config.yaml
head_dim: 32
init: "uniform"
final_lr_fraction: 0.0
Each number is 128 + 24 x the weight over its row's rms, rounded and kept within 0 to 255. Layers, rows and columns count from 0. Numbers have three digits each. The size before them is the row's rms in percent of the matrix's.

# q: layer 10 attention query, 64x64, rms 0.603, rows 0-19, columns 0-63
# k: layer 10 attention key, 64x64, rms 0.644, rows 0-19, columns 0-63
q0 124:175118139131119146157139105145095113111139098148133151139139090140149111122112134103110085122134127131107124145115132200123137114104169086129162140145154122137167141100136178088172113126122093
k0 095:151130140107129165144121119154096125121103144162132089106129126146127126125115120133139084122132106118080097143133155222094169114140176097140133118138094134134162145100138146123115133103122106
q1 160:165103096129106152138109126153079108110135100120133122144141089144161084150138121119108090139141099155088151128105153184109125108110163160128133133159121133121170120110123132097178130148106104
k1 098:132131131102141123147137148079169135149116147076112116162126148130122126119131100090151166169135177137127163147129124069142093150127120165108099101111128114131126108144132082115080133150119136
q2 076:128094124124119165131146096138087116084149078107125153105136075106129134136106103132118094105162109101112137121135129178125154102104164108156145152128139134163116134119109177123168105140126093
k2 098:107127154127154113091132144146103110129143152117147113142116127131143146148125155125152123160130217153158139154128106080173088153144119194146148105147144141113137165120137098124127133121116133
q3 112:132157163134128095134159150127172103108135108124107134114154123165082167097167098172142130134135132121144169156093135109121140113107111122121115126128131163121071131174110130160129129082146151
k3 064:122111097122088099101123080125097136110119156117123121122130156112160122151145108152109149108116206082152115188127114097108138134112117123110136147103131108104141144153151128111153125092089130
q4 174:102142140130175119108160133167096164121114108144124095162116115108181072144113104097151102140156144130123106060123167134122154129126143136131168139155118132118123092122113161135150128131105129
k4 127:151119136126118147136090109131084124087137115133139111094132133130111136125133128175142124115127070118084111128136136211093161111142166112141129108124113129138157128097129170115122088108128090
q5 127:148132123125149107124130146133157145180117140092136105150111168113133104146132154137139168131103160134168150124120121074119078153143111166096120139166113139112083105132118078153096133132105151
k5 157:107137107122138099099137141119155131134133163110113107148118152128115132148128134120128169149115192130151151129112109031160066139120106169123122108136142128121114138139135083136112129145128144
q6 132:116158134134144089089115159113154153168114170126148115146129169126112145140118152118126177144102146137156143128124117058115104157154085153120124117110108110098115120131140089145089149128138163
k6 160:143132123122141088111150156115158126159135145087137130160138142121122137145139142114139157156119195137155164121107101047148082143129105172128120117125143124106094113132143084130125142129122155
q7 086:063094082144153124112114087120140142117138160139142105136109141113130093162134122115141144119155103113096166171087118142144100176132122122122115129131118128149156136139122162154075130097155148
k7 083:128151136077102138087130157093121135133196149158138137131140159155132097116124136125153130103137085145155159173126129132147127113084141123093111088128122147143144135122125158104142140077152101
q8 066:083161166127138111096123135106133104130105147098106106090085137169148132145153157160131119098118134127137147101084119114160158123134122140112133164124123118099105134075145143162076123154157111
k8 071:125108146176168175142119117096071134100134114120129165163137139133152144094115146139168136153170120138100141158157142139159144167102142148136163122128139124130186103113116160117126126128151126
q9 095:083159118158136157153135133096122134121185099120110099108153136146113091105116163112138138156139118164086138168161133137134106123159106126141136109158142150117078089111109129093134145123119172
k9 086:158134136102090110111089120115116127133170127130147086152177125111145153122117139118069105110129141155115171155141111148169109108131080125130125134119141146126090110163103146190123146126109137
q10 091:124158164152124133142166166102136112125159113153156150116108147078141160154080156136160129116088110122095138176106146128151157125130096125124108145135149111115089144114123178093135131110157131
k10 084:131152127109114138156159156172093144124092081166094122165094113128146140094114127140150110152088137136128101157164127182153153122120147128124112136081128097136133120156121131111139107116180136
q11 087:111092116106130160110112122118150164153129094190113114126155129135110105146134135174136102100126140103181171141162176094082120133152106106111155112111131145122123096114125125163144109107131136
k11 072:108152154095127140179136099136140115151126086187095117103117083114115148161137141112108124105146143109119107132143114168140133124145123153122150148171183128130176131121113126168108126085118137
q12 090:149152115142127113115147144097133152097141169171113137128109137140109148071117095137138108090159187167090159108115122132125144143121101118110142147141114113124124146133155155095123071133160161
k12 083:142126129147152120160122161137098131096157098131115123097086150112124106144116158145125140171124138182148084136104165114128114106160154137086100144152183127111111150126131148119122086149101096
q13 090:151134132139109157085102128141094149136141116123135104126123122115152115088154142151167173140130177092101097107135155147133181117126141113102133110127144159164147097132117119138106115178186140
k13 078:148154133132133088159178107134136134096087107123096105106108150106141131102097178156141148122117154114103125136105159174138108106118127135090138134154150119117084110145111133158182104113157126
q14 095:148108154137113154094149122132136102147176156113130100099125170147085104153151105131165119092115157123129134142155154129097134087109170127142105111141108111122133129191084112144098103128141142
k14 082:124133163126115117144147129073125081075126091160141123113117102126101097122157122129119163131128093179120159163120140084110148133154129111125151133130158136159166145164117146126092107163129111
q15 095:138107068115137108161125185098147098104144180140129169105129127154121136117122126131145124135118112140088067098128127132114147105128121133127138098111106148104063112124133139146128111102165120
k15 076:098116133138124090132102140156126100123089103138131163141173092099130135134123118103113163148133105155158117109128127127165148086152144140105126085115101061133116108146162135095109123170155141
q16 098:148111112167077137171152093134103130152116093109176126126123090100137159088125134098135122143172125202118110109151140128111135088144139143135131133168138136154147142130127142092152133135128117
k16 095:112106141113125145104115108133117140101128092161125148077149112136152078158097131147154093127109085134123131103159138112098156118117197139121134093168149136152162165107114134154147125145126111
q17 100:119108117112125117096137119161109145129107160095147148164122114141137089112153138157116136105168118157140150117135147134188117131089154095061119126134154123177091097122122124111143172109133127
k17 079:138106143133144112115112142132093129111133141151159106132102131134090142106097108096158148122126121095126132126180120146096112123153144133107119124147073067118140075148115164132106089175102106
q18 093:099081129140136100120139115121152103083168140100134085120135122170147114157091160183101148072126133101128121147135136123141134131103088135109108093138156136175136117131137129108127105113096147
k18 086:156154111122083114150122137173138096131142106144147142132164145144090106162199149168120154157146146114127148084124135111144107135103147156099100143129106124118098159160115096118134109103147118
q19 091:093126170107118089122089152127169133150132120142156142154130111097169122100068134095112114087108129098166172150115139142122140093100155115145115115120141141118139159144171163124142127114112118
k19 067:138114116169142128151126123145096125137096151116136101101141062108140080102138117147117113090151088127086133127165124181132151120142144159132121133140110148090155139102085164118142107125096132